Each number is 128 + 32 x the weight over its row's rms, rounded and kept within 0 to 255. Layers, rows and columns count from 0. Numbers have three digits each. The size before them is the row's rms in percent of the matrix's.

# up: layer 8 MLP up, 512x96, rms 0.603, rows 302-370, columns 0-95
# down: layer 8 MLP down (transposed), 512x96, rms 0.245, rows 302-370, columns 0-95
up302 119:170109163098112150122159111178134083148108134233092138106148154172044152130069168132169159160107065109163166197123151114115116138118126143155091152155114094112124123151125158160078165106093167066109176127122119142102109136171169104113116148040072113129118133164143118116137133124117118137
down302 141:144129130134069131132099137114136115100154118144138096076171120174126085128076206119120160157118140103110167156159136126078111173147121152119098185122106053115150129180140115129029147080107131064120177121175132131074081146116092110104140173073124113089073141166169166124094133095127128120
up303 024:190155131118174108128110214108167127125096115106139052167111090148127125123110140151112117113116126125118138086109072094071140107112107119133110112086089146134128133068112099111161188162128188054110156113130110152197058157126115169109111092088073150171166121145091162175169117114153110136
down303 024:139095131095163139109111136098134193178084075118116099122076102189172109123110153124185099054107089126069161120151145148078139150081107122157148060160104094172129141086180125141139097136168155162136102118146103101142119136107130088135114155093081142133057078086145103164114124160163185124
up304 011:109172129090175117126145100138072135109123129058090159137138083102174128149099110084174161163130142156149122169168087136161084091106145121086097172179083114141133116139115159130060134081095124070146112134102118160134129168131135108079132125164168125122096123031110127085138058096113105191
down304 011:167165141064114123094117174131121138104138153109136168128100117153191079100101168182146126140107107164168069104108100141127124158135207144157088144105196084130117139161147117151184125116159139129100145114089166105101181101169113116122112171067146136085174120146226079148095115113127098114
up305 029:133131140130160143162135107122178164131131082109145143095151142101077146127099177151046158090149160114135145092064111167197106168145055117116131100130125155077133148113105151137141166096095051093168144097104101156112138136138127076131079105120145111124168096146156076206121137128190072124
down305 038:150117171121132195051133121205099142141121103100179115145091067123145156085124137134108088185189146115108161151115103193122136090170150099164128095145113130148127167153172163113123133139118153153080067099165138098160125148121189087156088088155181156192145135105112122095143116122084101138
up306 132:113149096125156150086167142119095131124096096116105109137067151181155086180117159169127099215142115170141120116085127102115099122148113199087168064163162148103190112090142134112112108161150132093152122145122140160121122080130143111197186069162096157097166096139144116201132125181130120149
down306 127:136096176113115073157116098099119090140138122149169078176104108186153116076149111076066121118142067113155138108176088096093115150086074141124115162144131060104143202108133097103118147079107131125116130108115119094168104152154162140108108151135101111120143148108110140106059135168075198196
up307 015:072192093114122123137123053156072159154183118154152179119112119194115175112150065059223113097156134143157178184120134148094120147178079165111132101137158145174148146117136115089118137168129160190104119131127140123109167112115144123108120146119097112200132089097125145150131117141137106120
down307 016:134156141114133160077086135099121164126141124141067165120126113129117173059113153156170112092091118126180130130138122117132076181110141127120145064069100054132127132091081096104114165139124130100123089115176171161127144118135111136124153126090136181169078085066134084191096123092096048168
up308 131:130141132095152116126146093140150174139117112081113058111114127098146140114108160148068076128105052088133089111073162117135139113093192181087135106084173109103114070152110116111162134123135155127118115135122117122149172134116159137121117084129158124038121121094157089165112127129087069236
down308 120:112146137161117133118112095103142139172204091114078120186102129165173107079158095100146168155122116088074140098113110126176143132149177119103172132130152125103157148154056109077113122139169145140170132097070188163075121217165171087117110151116143144131126115135118090188083091117133103101
up309 150:172094163197116118101134084140151104152070081089148105079142101142123123106099088151055122096103077079166128109207063083140099151110126101165155132158132150111104127123118133154113150068116167094128146126066154110110085120122135177143108096142108079108129137116189148086098102146144124196
down309 143:091132174109150091102163133116116096049144128112120114200103089133078171137141152126117123143162176223094110174113108080106110126136083080101132123103150149130123175132140161100134069127093124153145154097100153164106101056052161119172066119120161134116127142120171089134081106161115130148
up310 143:122121121173120172163155152196145154169157154080113110143192196139190108131103114104106121060153095134147162113134156149114090156140085087123142142177121126067092187086169137140099171162121138174165123103120079118104074098186132141123144139104138133101114097161094150102174149174081159167
down310 156:170143138160118111108112153097135167099197103167153129142089216127134083047141162157145159121081098128152172090121087123112087100159129132071125112125153083081120101143154121124087131121116141108081121148149165213127117089133059209114115161108096156169094108153114102121152084121120125112
up311 114:150116136113137154159133138127099125093113141105074125137137093169096109129139163142123150077056088179043084113114163091090191110094114149166088165134175151079110146121137106131089134069187110107096132149147089102101050196158121097091087107130141122123188168083148126144167127113122112129
down311 116:135082145101086181139204150141108123110101126137132087154114120185065126162101151127149163084076168117134154149120150104108121137136134152214084161107145160149081114116066143082095130169165150111220151107156140161115150143114130077118103143121131137064118186133084092143132099108178089115
up312 009:130133099182168127091144140064166147188107153162147109099139168128134177141082119142116133155106126112125130124130073106108110172072119120145140059142096084136058087102133101083143087092074149143159125147165126112176092190155135161044171122137129182150138132137089136113086107141079182117
down312 007:124093119140046074087124137183113076143160151102066202148112129116157146143077090120090164130083121115104169055124125161157139106117097134162140056067152120163117111143139088070122130160131130116124142138110153137111167121114105140135146194130142124111110106135177140108096118045097103188
up313 034:187120136119113155105096118090081111114127088090135118113203111106080103117110155135147111238116161072073170167110115155178065118135140092145127145119142175165146113123084137146094090177132111156109127143103125189107135133114136148103161178153153176093152111184091146093169103091117104166
down313 045:176214107120173190072069117132153190105195136149152121122095114166143110167104132113052073163136117115120084115138074136161148174103164175125113158115138108108076118133135129157112132129183148111164151096119151071094170097126104120096094138096131148097153136169138136162116113157194096117
up314 170:132124164146141135123102100061159116098141103118126099162149131203093109121093105171157146114166151103214129161130123117132099195155185158130151102101117142157109135098130120173132125167070149114142205144144075150160094117127097154112200192141143177117119073114089076126134093113180162144
down314 158:126110149159106116176132112108109062108115176170191144089124149152141119126108152105094116172121085115175081107180119127164159178145065100073152097166076169099075117111111139154126166109169091133140109146137099112150117078088113192100153083117112116078130126156097094061113139177181091135
up315 126:091143152154114132161110131164139183164123144148135071180110127148108128152180069180112078123119161142103161131087145098192084105149128114124210109119113124092150178185128183058105105087152140163121106155096142103112137136104133075189094111081108100121124118112113106170077107148080181111
down315 123:100132089103154129098054102091177150134126144098124123162117096087130179190114120092118103127164095117105127095122092087167128137108157108096137136053105142155205137111093208155116168131146148182164112166102085070174154137152114121117134109101077162120136123109150162140100089130058187128
up316 124:123105089096103117136132144112096115092148191097206131052139112153168101126150203120145100096136083118141175080177140171106170134180131119135181099101177112146143111105074111088096196136149120075168115077122146076144224124118114161145133141125146103162124117140154128127131122125090110109
down316 123:096079130103113134125119155131161128133098132147138137171126081089125128087136170073147097106166067131153135106132146103079179092080143092146122134130139158175111088102132188155216125151160089094142054144062077104144144092096125161112173129135135125167173137091127057134128134175173174149
up317 141:160101161128119107146102153167044130166143111112127174141074119118119217088109097115104052062147103117111137106147154156116134110101165134191100161151107101122158137054138150140138127180041158163124084102131100133127152120143140119133143151137093142096153169162140195178128155167121135094
down317 137:156188129147092133154132108136065187092088147104089165132135133107161088105088233152137150108148172094143109120183127133097141158113139139165115175122131196112097118088139157165171091092193150114064098107143140123154145078089154154135146153126167152155096157154155149108162138129184165113
up318 091:099165091147113105066107091125124139150037134085103112141143138117163140176126088141175059123190178161095151162177164162116106143083140149180111118081133142126145146125114126129132099101079170105128127121025110120099168111044138099134130130124069137091145103136127128077136140140141100106
down318 098:139078068151130118105091134103116101135112169114090067095154131142077113103125092131147121104180097074127153071166103212074126160109202050136123121094120154101126075160091148126136106095141102076114141109140142112093136142092100099076157128115134145050119110106091155081119107138156085129
up319 022:102142143134128104090062151149113129122142147163130105112154072186134162099123102169179103142154180151138111156114162147127151113127163119219102116113150153129093091173068104102146086141077165077124112147091115087100177088121157110109095075113096132136169174082091141123057101095114062130
down319 023:100116133147096116119179100122104194097111122084137135112145159135146054068136123168167121166158159143144172098165131146109142066136094158123138143170101121134127124088110082069116139116106149174127169090161083052101092095221160093116078125095118100112141113153129114140161132173075073119
up320 006:124182168166149161169185134151131132156057169176122142143177188139089101174175148118158102163165140143144103082118099151135150087121151137165099142119161173111132087147179145128075121085134133142137120154163079168119088112104125069121131165147130122173140089029126156177112123142179123103
down320 004:150132104120100094070107131121150163118170127073156143152076069144159164123104139124126141149158100113115143105119141123113145144202171151145175120125128073108098104136108074082100144149119111083082184120114161113133192117179104140141123171192054086090139188117184132132174141096064143102
up321 108:165095146146098131115160179136148146090151085121134195098105139204103158134097116082063143126149152120147122102120119136135131132081136084107093192084112130123145154084188168097208135101165120123076206176116130131112164160132104148101078144158104146081091154145118144141137074111080155099
down321 110:071130119126114106065147114109187131112130109094112142146138090139186134119129119087075157190165145113157151073120111132151054115108091163114086109123139120134160097149159118140136133063179072147089221110152085070194092086127130157111118187120115080111139105135133131140140166139105086152
up322 026:072145097109140243142104152140093106166131160095166173178100094113098144151156169196107114175086132137063140132127100132152110167159104110079163155142146138184128115106104174168156131184139100113114177178094107164168078126131117126120145114118140125163134159166071132111130082115103113103
down322 026:167182116112110152168109133130161160162152108180154153099107165176205099145124131064121133131160139086092117126146151085080148141095171170113094129113091119136104099183094104196130176109148128097115166120109142110086170043113083098097099106095158148155111159141156117183130101128189098098
up323 145:132145184114111121117142054110132073180118140102089148110096110080115110155121193153137196138116093127134153136113119204136121120168080089120120064113124074140106123137100101174183115134124102122049093126166118101191125109156135115086119160169202147129132111211129144140107140096103141129
down323 126:084144159123165127147145120142151119081128121156113133136129144146087205161184140098179184139119135152130129145153161086165171132153124131158073160099162118162109141087176147108108072161116089181121106103069195142133089112180117186090203113129118074093151166137123140098152121061139166126
up324 019:102137154172152099103142137075112130145116088060140081089038133104110113142084148189138144125099103122049096120064133097105156144109098124173159124137109129128141128104116154131115127114079128189082159139156123181141125157132126130103118105094134157102108093156129190080119139106240098126
down324 025:116117062120145173120098112174139120087151124200135138155128128108127113126150085110116150182182121129160165122139072097131128076135161171144112140113153148160117114178142070175160106078126108090135158087147199100093152126115149141063146125102079116078105125151139085174144130198204175142
up325 012:093082158125104119087054124130110110109114173125134141167168144168111131133143058093092139090198136089133148124167087123090187180074209120152140112146106099170164143060120128161099077146140104090146193075154156159129154138148136114132080128083124135113124132154115160159102145119127068124
down325 013:135124090171125153133148104163117106145117086195099058117111099170114071131174122124152102104124163144120176103128096213077161066102141119154112150121128109088115092167110133081122125093131099104105146107129110138157109129193104082151109164110098182180084080086156156100172115152133171064
up326 153:166185115131136161079166157073158134165156100084116153141182106152155088102145170069134162119123094129145140091066124154165164128149074137154124072090135132158097141130139196135123131130136165116161085105088137102128140036127136160113182137155133124172189042126158115115128148100135156101
down326 122:141151126095131187134156098178120107092156069128071131127111146111147144145131098135167131115097077170141137154100162105161150081169149146169145114141105120131130129096196138159068096162063103112136124181167158076141149080129095164170121124194076088186217146138153112142103148092133144129
up327 068:085123159103167091095114136085155129172084154155108081148166136130147121076047114135157136139136123160156149151155127145170167154092122150182145157062144155156118133144156124166174111160160108103137176151129092114134141128190111142114194026159143146201130117136108100068131172163119147129
down327 080:191172072099128153094075104045145074086102170153098145091116203095114161127173165094176086138107139171142121165096080165112125150199144065152114132138143129129128114130123084138114121145199158157122152093134100150136183127099147148111106094121073097127142103115094147116138114145088161141
up328 126:140045090183126149143130138088136096159065134143123153154045112126158209136156160125190141090155121063083121108153154105152126083121162138114125149145087143145101140137126127095134130123156107141176194096130138112145110158098147147171124104162145158128177189098187080155146183143121084131
down328 111:174127092121087121139095157184137133174161149134071085202125170125138103160113121120197140134142121164118107133179135160123180140073134113154144091144076135129123080126167158114047183118145136142146152113086143095108122113094182091134137195096132169048108126084099140118090083138119109100
up329 023:042042150111156114141109136158123101121050130145113089128070169084088146095126148137103143155079142120116074121148173129096142149089175105200107172123094132121152140172092126166087116117087165152082115098141137135105104103093099175099181106109110158115184108165162165149158109118153141121
down329 024:146094075143207105172161105178194150134146166196121133119120100102152066157158032153160164117121128136104144136118155129115173091110155107095102172097114161126167115169145113152052124108136144126112153115063110124111127068170107091104113106138118124093155089115085100114161124161122175125
up330 008:125137130080117091096185116175166161139162148155113102162157185130162140138097156099151154104093142077159142102063120079153112138116058096106182151120099118155154103111123142139156154174155149155172162101127119122161074148173088126131143083127186157113053164115126194071103090095095124111
down330 005:152048119167117072144079135106110082141100113082122150157169120147104084155147179127116113153156089142097116065182099104143086086107108137114099103130108160120117143105064145107131154149083099120144115164095090096055178109124082126102130191080126140110116095217117109118138160133179150152
up331 145:109163192154085089089125127074138120098115077132099083168112158126149116166157157150105091112103096110085103153099102096134193142174122092111107058122117131136139123141133192133164131131131118134137161091094134086164069218142139115101079126145140140149044102089117165123081129153174102089
down331 124:171074048078161126128140122120120176129140122092145140117107187147161119133154131094093124117171111117081094167161113130135146170091110183150109117143117172181134183113111145126148127097193171113156096158071132135174164161163139166097034089168117151144069110078138129094159135151135154152
up332 011:118134151162138091142095180101131182133146141137173100160108173132128078078118174158144100125088091097072092151139127108162128163214076147137063134104138069120116106154147070150116121129078154195148111146121124075159155173144154156166115121126139095082156113151130143177188167155138173106
down332 011:114135106082143131194072092140149118148070171162101157149163121141135104152120162121066103161158147135107135130182123179115095106123111099155133153172113124137123146112134076166168122118131179125164136065126174092148161089105133043187143125149132134080113144090170110199081062157136133171
up333 110:105133188121113113155164026102142133147134114091149184201129139120119184119139170145155154169113128137133125131101148095125124083202179095128143063096180132108106149171104135162134164179173107107206199143128069107141141113155133152089158150105124112164107109159147124113108163131106138131
down333 118:120093172142101110126120104172151097180139085139115171071163153120058142138128149204165112140113113161017122098164137109111093129185133097122148122099179111063153134134094107118152138132161167076148131085140184107074178101115113130122161153136170097102133161103082118083133119160121136108
up334 112:082135153131121132093101140120076140120185086132159178165126113108150120171179184107153103133112166135122153124137099121087164167162124151134062148166128132129142096121155121088124150189107082133128076112195139098156145134139092111143148109067140147155114063125192094152144072028160166111
down334 130:111180111142113109117125091108090133103123075139109121112142084103114153140167150039156084146107115065159169048184163090147123053130126130186136148169141078104127085162122108086098144139163120096130074124123120177127153132103122095135144121052157165058118162111145102175117119134122142102
up335 133:151153096124084121127102122168141111114121149149137125118178182106086123164083155101105141081143080118159086145044146089137115074140102130134140189143105094091075105094121128083117167176172088150080168183151161111097153118111046116148089110129112132146105089152152133179151163104073078152
down335 118:159084121141125151142083187138068161078099093145080180107147148223117076171106156121112116103171117096149094115068119080100135156146130155148113148140080099094140165142158138176144136114148146162084159130090092135135136118139067124095175112153171107128085132159170130143146145164201137082
up336 097:083134124169143132155139164147128119143140177143163111080099104116178104114134170165118215135137169091162101126067084142049158101181137170111138155114158183135149150208106062132138148173161131101163146143098140161108059126121131113116102152097166188110113134164135138118109129060130126108
down336 100:116113120128087173139090061145165115172122111103161127146072136136154155137111128128078159149142156093118143132147075136105104150077162171120090186171173122059133164111181151106171177180095136090069153111079159151110127158107116162122099116068156085107110119210134139159143109083090144111
up337 014:121167125104118141112166145206138170140074143131103160169114120121150127081146100148154080185115122119052116153108144195154199137072140077123086157103175135175120137110173152143150151160146108146112090162099129134143160133185107155156171161089166126146134132088042140091088130147107165122
down337 014:167143150162121120133081124053148161139143088182127178123109115168154066167121098123115066122170156096146161100137123112083105086108102142150160081151097082144133136160080108138092170161179091145145165085153144121133084108092119121168152098125089116195149228104152128131132091108133076129
up338 133:119137086074103136108149109154106159104104148114103085086098176111159193083187142183132155162133096145143175108123149169143070076119049157133116161115112138081095092106107131107108145082184097090078144138144120139177120164164073077193092131159146080121102145117137139144110141129109121177
down338 124:145121196104148104121064148087175092144124124121147104118134132145177144108152074165141083092135162114132180096121110134174184154128177135083162139100094165145216125185113169096119101125092066115097115150122155098115138118067159129133092096125034135196114109116120147105135150164114132122
up339 011:084068116142105213100126140103176088143130137109098163128109146120136115127123100168138185159100237115089151142135139131111089150123133133110184124147141172148162171181125149135108213097199174143101165102138123072135146151088113124168126102105145170131150162159110176134131142091113086130
down339 011:163137109060156123133134147139150132099094141159133112130103088134148077136144128162106171157142145134129158038100113130102106140137140070146129193160125134078147106179098103181115141105173158104148089104113164137113080085112087113137120122098132228140106067121066099137128095181207118113
up340 019:043120142166090104110122158088123138114059107090170118146160193147038085128130120158103123155093154073127073179110106122155125171123096156130131114146148147136129168122088219153122145152147118157131125208141168155116090151120124201143152133147165145093159127105126174147142116143123121150
down340 029:177149116103162145118083095187166177134141149223091129084097148121179108128129116130094125119153156128127197111143118099158134152131155153139149160084112131131087133162154086190147134122156125094181119050107179138113213083144147114102120155090121159058106125126134119140157152157170170119
up341 019:143121119170094125094127145077144147148104157060155086177165164162121147099180096150160120151177120116213105152115087087153102074141134113123112102105151124090177100145081147194113074124076138142107146110153167146115161169129127139118119138153215146167101131144072110155072133160112160092
down341 018:147125135106119100032127046169136148147164119120110137135104147151126132135140134139132115077136149150108139131097150187157177113080187139170138202094135061106137125156092116214069134154129167141130114144122193134160152131119097109145136151182149086158120075144157099167166144085100167117
up342 014:116131148134083095163112111128164125165149131169120137129092079096130162086111117138142117125154141127115112105137087130085128136144097210129157149151148065086122088232124160095178092066156107121079196121107124165120075129129146115087103197134087091142120131123156173119121122148202154076
down342 013:106095070114119120058170158072069134133108159202134082167151156157136128105122085132121157119147073134181126133128124082126123132171144111098153076129114169159111110104114126102070094143111145130151149118157132199111092154090116102154153131140122095172112125139098076193114026155111133087
up343 154:136168162097091147175118149097160167107115140124080133214169122164101095124168108194164137109155166142171108088074120165150140119112156113132148118143139134150131180098128104177109110112083124177091192110120184172144167108112162152094160157165172089108174101116122190149201124146144144145
down343 168:133065144132160106109068150156140081067139100118123118131165153115126173176156165093139129188169188128149122139177163116113132117111185120099112167128119126219139136080141130114138142189117139088133158178181102091161107090075157109119139070147145124160113106127126118165135131182175197104
up344 025:068090123112137136177103202096115109083083106126083144128125156145170108098128125191121130087135166137131099109108100169115068145150162090178118129149140156081164124130093088063097126082118186155138141115122078135133145099125088157127105126133142202117157069119099133154148205112147085188
down344 030:127097131104165161126063154115081153050133125168149121097058118138121046140115069166137154101158139150126130124135092137122124106178148122188098147172122120122115134147127105149110078077155148167152177118122176126122126114090120068102075150118082204088142099084101130138158156195144101144
up345 149:077115132134099139178139126129139112144165119142130103144147092161175107112093092198147148138162133105122052131168108151163156100133118070118096133115159177165136096119024157160161172121173085162143089170149135095164138104100109153145133149132122154174059135108178142192096061142146129140
down345 173:075135061103119117138194135170153178119152100078123099146113088164147172109168093126110153165166097137077086107176127126107103102121104110126131093145149174066102128135107116095120160145190146180104140077176113179114134095086118163143149057163183105130119072170118117110109120067119106128
up346 058:078218155151111130101119150134110145104170165089129143126142084140139124170159149090141108123128112109087142083147169172144119138101116203154072146197168125158152085114114111136076118185134136068092181114141142103167140102114080133118134100101104166073137104204139150113140103125069145078
down346 055:098198100116120141079090112139118118074172118156128139150086103161087119146118128102101110140147084097113133118146149169126109074139117162134119145160113118113145088191119111145146159161188081062150155098135144131172143078128110107127099137017161158093192112117177143180135066127098153085
up347 026:129129148147109096176097158066121153150094106173131189085063146128119103109152135140093137120170046112131076098140119097139124094117163126179180138141080144084139132141122179078063176109103103153155120134116130137077080158163123075109108130169095159108112092094156141128180192133159090104
down347 031:083108122108160150162046151116144135110139168201141089099129155121115137096173086123165158138150107185140128085137071113149120117170177180182165096169085129100127123149098139106172089126110122088164163119153153120107108103201178100092136114188128135136136125072189098133168125153157177131
up348 124:121133163103102152129118108121148093129136237132088160115099152125134153152147121099145104148168105167103087120087085168149177135142018107179103087123172106115132054155144173103145116143128133135166153119107072166171158165142116119135126111125106136155172109099145126144064055109118087119
down348 121:117062205137142127104126099102178120139133125135104091086150125181144144080147112188147189145138143157174123159139140055152170111074105128062102131130073099210170092134173091137121166128148097122134121132168163122187077153093142126091164103139086141109135145167148123153133132119130104182
up349 040:131197123156081126164147183115164115164100158134168156165090149158159144127137135152157132090134151094200171136075138136166148160167109092101174175130120099110099071128159150100212120112088122103104157107108151161177158119113078078063107135146158115111113151130161120098122132088175151065
down349 039:100125130090075153094134141050104132154140148112129127139097155163135089097093114143166087099138141156098103171096093070175094094113158160067120078108134102087159153125150085151130152058095160163150162111139157125062108159103177059112134137141090050110090136086127126101092158095106107137
up350 019:224039132141109086158070122156109143134139099166110126088096134120126123161119160150095103125120104150127042075146111122183158122159109133141124077191151131073156059136126152095143081118124112107138178138141139115127112096110140109110118104108148174150125141126199101068163110086095088131
down350 019:180088080108134070042147136153148149090160100132144085138146165137085128157082093083151049132134109151131139110115098165098108135102117122121126145101066130124060169107152114130155112103086116095139129118106112166133094119124200100154128122129139117149165070102159034137162068123083114124
up351 020:124074185138110159138147118133145122137086137072131153089106095136111123127146145143185200202098145083092103144122135166118165162067101147079147110095151083182141164132095145170105123136046174107118100141091123116108126128045165101148069162143147077158094145149123149147136116126086100156
down351 026:141167103119138200149139089142108159147129136180106079082095131196202070149139130149141161177182118119154133119098105140161155181091131110138095133120115121094132101157133090179150152147154075078093146032125165092118135099168152139109097132130092119095146137118151090154084128164172077105
up352 010:057149124108173132184104172078145095080129179174158222103141119167138113141092112117141141110161155140153154137085170168131141130095116128092081140101137134126142080130131143179103167110127113126105042106112130089176127144164135176101127079131092204107152105098111181144102083097144128132
down352 009:110147180198132106084125128200096157134126114115126070137103121159137099107102089200172104164053144135158111089186118155137102061126109156182186119153136149125107109153131108107137127167124138136145140169114147121124123132104142072118053137091120154111131052136183119098162109072116082136
up353 042:195155154115146134139155181163132136092164105174141113160191144152132116141111185096157089134085170117068121120108149147048102082129118178141145127171128134074174116138120158158130092117080090158145123190095180113124146166078118086196150099132114150158097161192133138111107164109094118134
down353 038:120142151105172149094115149129232153045161131148111152172143077147130156185121153179148101119104104126124084114085175155127118121130110105089159141146126088077198106170154102148135125139144066135172161172106136118160153115170117114184149152110154122181147168151124082120073088088141144142
up354 016:140119138134086140110101103176091130094099149115140130104142141107089118152153120103183138054107126137085162146116110122123190173139091135178141111154072096143212094115169147113131105172149041136115119094099118157136149083129104177155073137154147137162143215131120191140106090066106105120
down354 018:183130131132176146167129145209099114082137111148032087162114067121115109103099136096094109127131121129166152081105104141118151150108065168119096065066162114107141101135140078144093144117142077132139118069095107189099146143136090110073133151086124132193091132125135105128091158103111134095
up355 013:146156163077111147139101162093113111149156146064182133139100153217152171162123098131179142213115143126103118141129119128114182168139186156108172140145152140139091100140141123202065110111139149096072139145116114144133146145130090156162152127151134193138111123128107134174159105047066145140
down355 013:150189099132150166032116083139132156123123134137133128096143072107194067190141129127160090165173117133107134120113105156164106162139126166114136162112182102115123093179071111167140155087150085128166149127093138140102109058165127132133081138097126161142161110055150085174097097123157139104
up356 130:173088148115090127149154160146103155140135140103096095148078139100081110117104144134093149146139190101085094174142106105176185076131061124127085094168104201152080140084165167104118118118144118132088118135108146112124132108133166129144149161134193091164153074168145115172091176175191095099
down356 126:105174159144144097146152112138154108116165145078137047147154130200167152135108132168159120126139164115097089162083188129102168114130097127137115138108129160078118151140152139131123167143125084087067112166142047140166081110094126152112115122138027145086088192094167107154156148155106114138
up357 149:158137130143088136153160150160143090141122119137166147180166190101073099176119124143118093136089129102084104142186149191157107170076151196113198102140121119133142122172182119133109144086082118094138189148139127110123194165117076176130122077119152125094164128116084165070080145126120122106
down357 132:111116065095130106134135202088115125129133149137123104184116102151154115085163149192118158120126104128155129094185062089140105153113150127185157195145091150137045139143107133131097111134121167148048134206148142118141086130114159102130167158118180118092118192136104138119092119067140143116
up358 118:165135098139142144207105151128135112099182156134172156103153156147110110169142180136070146142097181148125194083159086130132167109128103112141096128130115160118106125139189085079117100140128138134145124121144171146121178108126222068186140131109061167163120085102161106192122146098112139094
down358 103:092099125089085121130143169113102087162115157110112128076115122114132107127110129126057096138099105062139098112126111155144102122116116118204145104151117142058115170191091213076102110192182086159129176140138149142136168132127176098132212097129141145087129145077143083120114101134135092137
up359 086:109179096103171181144129120148140191189073098080104135137096165106094127153092139128099126163168091078098142116130197114142090112114138179063132137077108125159109123147091105073140095131114106138108140116124129135108044098036188134122155075127152136057138118123104094115141133108123142116
down359 074:166124064209116159102117106098161187159160130187110171061112165101149147134158116113069156105144184117119182152100097179132165104106180143110171137103098138150133152134117134163181176111140185126142113106148147116078192104127136087120138108160086146128155149105151104135177152104144157074
up360 018:155172085094168184125137103103123135087065153110080139118107127133114147176060145142094111133146073124098136158109100099115204138139067090136135152096127142159133066091135159082179093150168126091145134195136137123125168095098173127068050153103147103113168145130104125089097164151113109150
down360 020:195174124093125155154159184115114153123138123184101123158065157193156137095107096085124103178129148106174158184114087119121153087085084143153113094114101124169129119143173107157166171069120164144035115118113163169050124118141151143078153102128092161156110165142125148108144136148119123132
up361 140:175123214143092154130164137101078148147112084125045130122130124121126155135118076167133128128151108129159087098111118113141105097126142160119110175090136076180116130118120187115132104140057098150181143047218100088171096159109075120123112095147128151091100126088130083113144136103093144119
down361 127:124159094075092154134174141122110147100069132120158129106098102113194142095133102119115144142134126135135115106181096102131045168143084109185108191105042162154180083133103145131125159190150108101108113096109138124065135118152087165078151187094107148076146131108128105093128142147125093075
up362 135:088115130161092109121179124198165076089152129125146156110194093110124144133091087156163106120162192114081119124140076167094093143084041141205099119138121141120144084093125168095105147184139073150146142110162103088150127090125101154101152091109160105107112108175136108081104140120171117151
down362 119:087176097158144104173118163176112090126088152123134189093121067158184135104062131103130141163143121134165144116144072083151145147129066223146131109049153145122147099203139143147118107120173133172129124098111162126111123124129151142113197157150125141118133128157105129175154081123099069143
up363 037:104077161154107112065117147230168119148109118094133107133194168098075081129172151113137156170129102136068148113115159142097135127102183136106126151135133183144124142164159108158152094150127045075141131103089171170091090137099104133144125161111168103154132171129108071124102095140113132074
down363 041:121128111087131125088136166130137111175128127106165098113130133145094094111142075161058161096110204083088132091087129160110183131060145137100122117142118097133115111163128157175123123196129100088167121088128159177162112111152107157143158128130170103124160200144115122168112095098081112024
up364 123:082051157100110140087154137144170162092144134130143114116123189151141160126142165097109129166073131112099115128061112082143117172117048111186153107129064125146157154120175158180132124113114172154063162108183103109103105129132119088131167110144125079124080130159205119113101094113119093100
down364 115:096076140121111167124164100092079201101137137147107131118076099142113124122157171120115118080045073143125118151137108112122127173090161159104092095109091121109095119144191111170108177098162140099116116119107160142131089129070188129091168111105105142196095123141187095083159138106113065087
up365 009:121122118167057096190179146145109115122169188151175127147084107184096127109123069114119143120098143150113103124112147085134121140083153123097165172114118107115093147193129114168083160139112123035106148108128101103120155146107107123195151129184124185108206157135163127112157170124173099142
down365 009:143136085110187155138103113114120149094097077087139117180157158085054095139144168140123126123177118147107144067113109125178086127165076125128157137084136139077161164122139149151126098148134133162125140103126098098119082146172145131113108141079134187152228069137106084166180115174097145082
up366 141:160019089187122207182193076158167171134141077097142079126083116127121096143123136092103171135143115197137094122153131110140084112114159090127153133076123157120119118153102127158080117127113187138143098122081134083106121126120127111102115081153163164066146118129127169116135135101090109130
down366 180:166164134092116132149152211190118146118123053217083166140124151106118123127116144133115139089062096100145138131090186138128158131162133099097102151147121117056103100125073072146107107120079120131185149106112126182155151114172147097216106119146121122158118129140101132140132150070096125126
up367 146:175140087121187081142123109105082069122181162114170073175154192112140154113112140129078095069149171141104084127130128169056057118144107104150135154113115157096168108116117167093133100138117146165105092126110139153082107158138161151113119080104188140187104162100126110098096136081139163106
down367 146:171166066093090130172116149120110106131132138121125118173155126146182103043127174179097112151163142100120127130120108119101159123138091176140115148171059123099042169116159116178172110124178131127107137099189133073166100149161145129114113078107131109106105100162110147132069173116096076090
up368 127:146170123113151140136150143119141164179085178110100117099057085105176154181096133092191136121113132096143100082126102138153140113110145099100138132129126074117133134151125118140064103100121115187060084201167140108066159085108101122122160121132159049190104109095153116159102093111107077126
down368 133:163072057146124105091107119130133128109104159181124106159098169085139091132155111105085145106161123143170175103138109126057187161076135125181123111119098135148107076122133158095123121143100149136117125146149168189106126025118097178105153076114182158103107149087135126162135094151189142158
up369 146:163116110149139103113142138133132123125199099110129133165128159125127142169124161105134177126071108074162125116168066114166149137155120093090152154123143176104128140171187088092119108058147166186101174180118044152146113110142098140103091124092111136084168148123149228133152067131148114123
down369 141:146127142114127176169126104129172165149089116130132136100168190140063098176138121149107092090094152113186126182123073144147098099117134113115176165113102116113136127147112092126043084173140102158080141158157082127156123162079058140138173120165095159116096100137129118141178071128080064118
up370 021:132126123122086163161172118084158142191144104164139219076088150135190102108098155171111142143076105142084126180142144080080090164113166121097079076132151187123145120100085137153084180128158156148136103184089128111095115136110109183123098147111142091119101147101158113134081098129168160135
down370 020:101069141052150145153107130075116128215076102134109176086068161108227117095174119139105175120108126142141121140163108102108147130072149146115099158082079096128108124133117059140134133173147131164156152123154152155087102128160147108086127126145153121107067159085120097118148142107136145178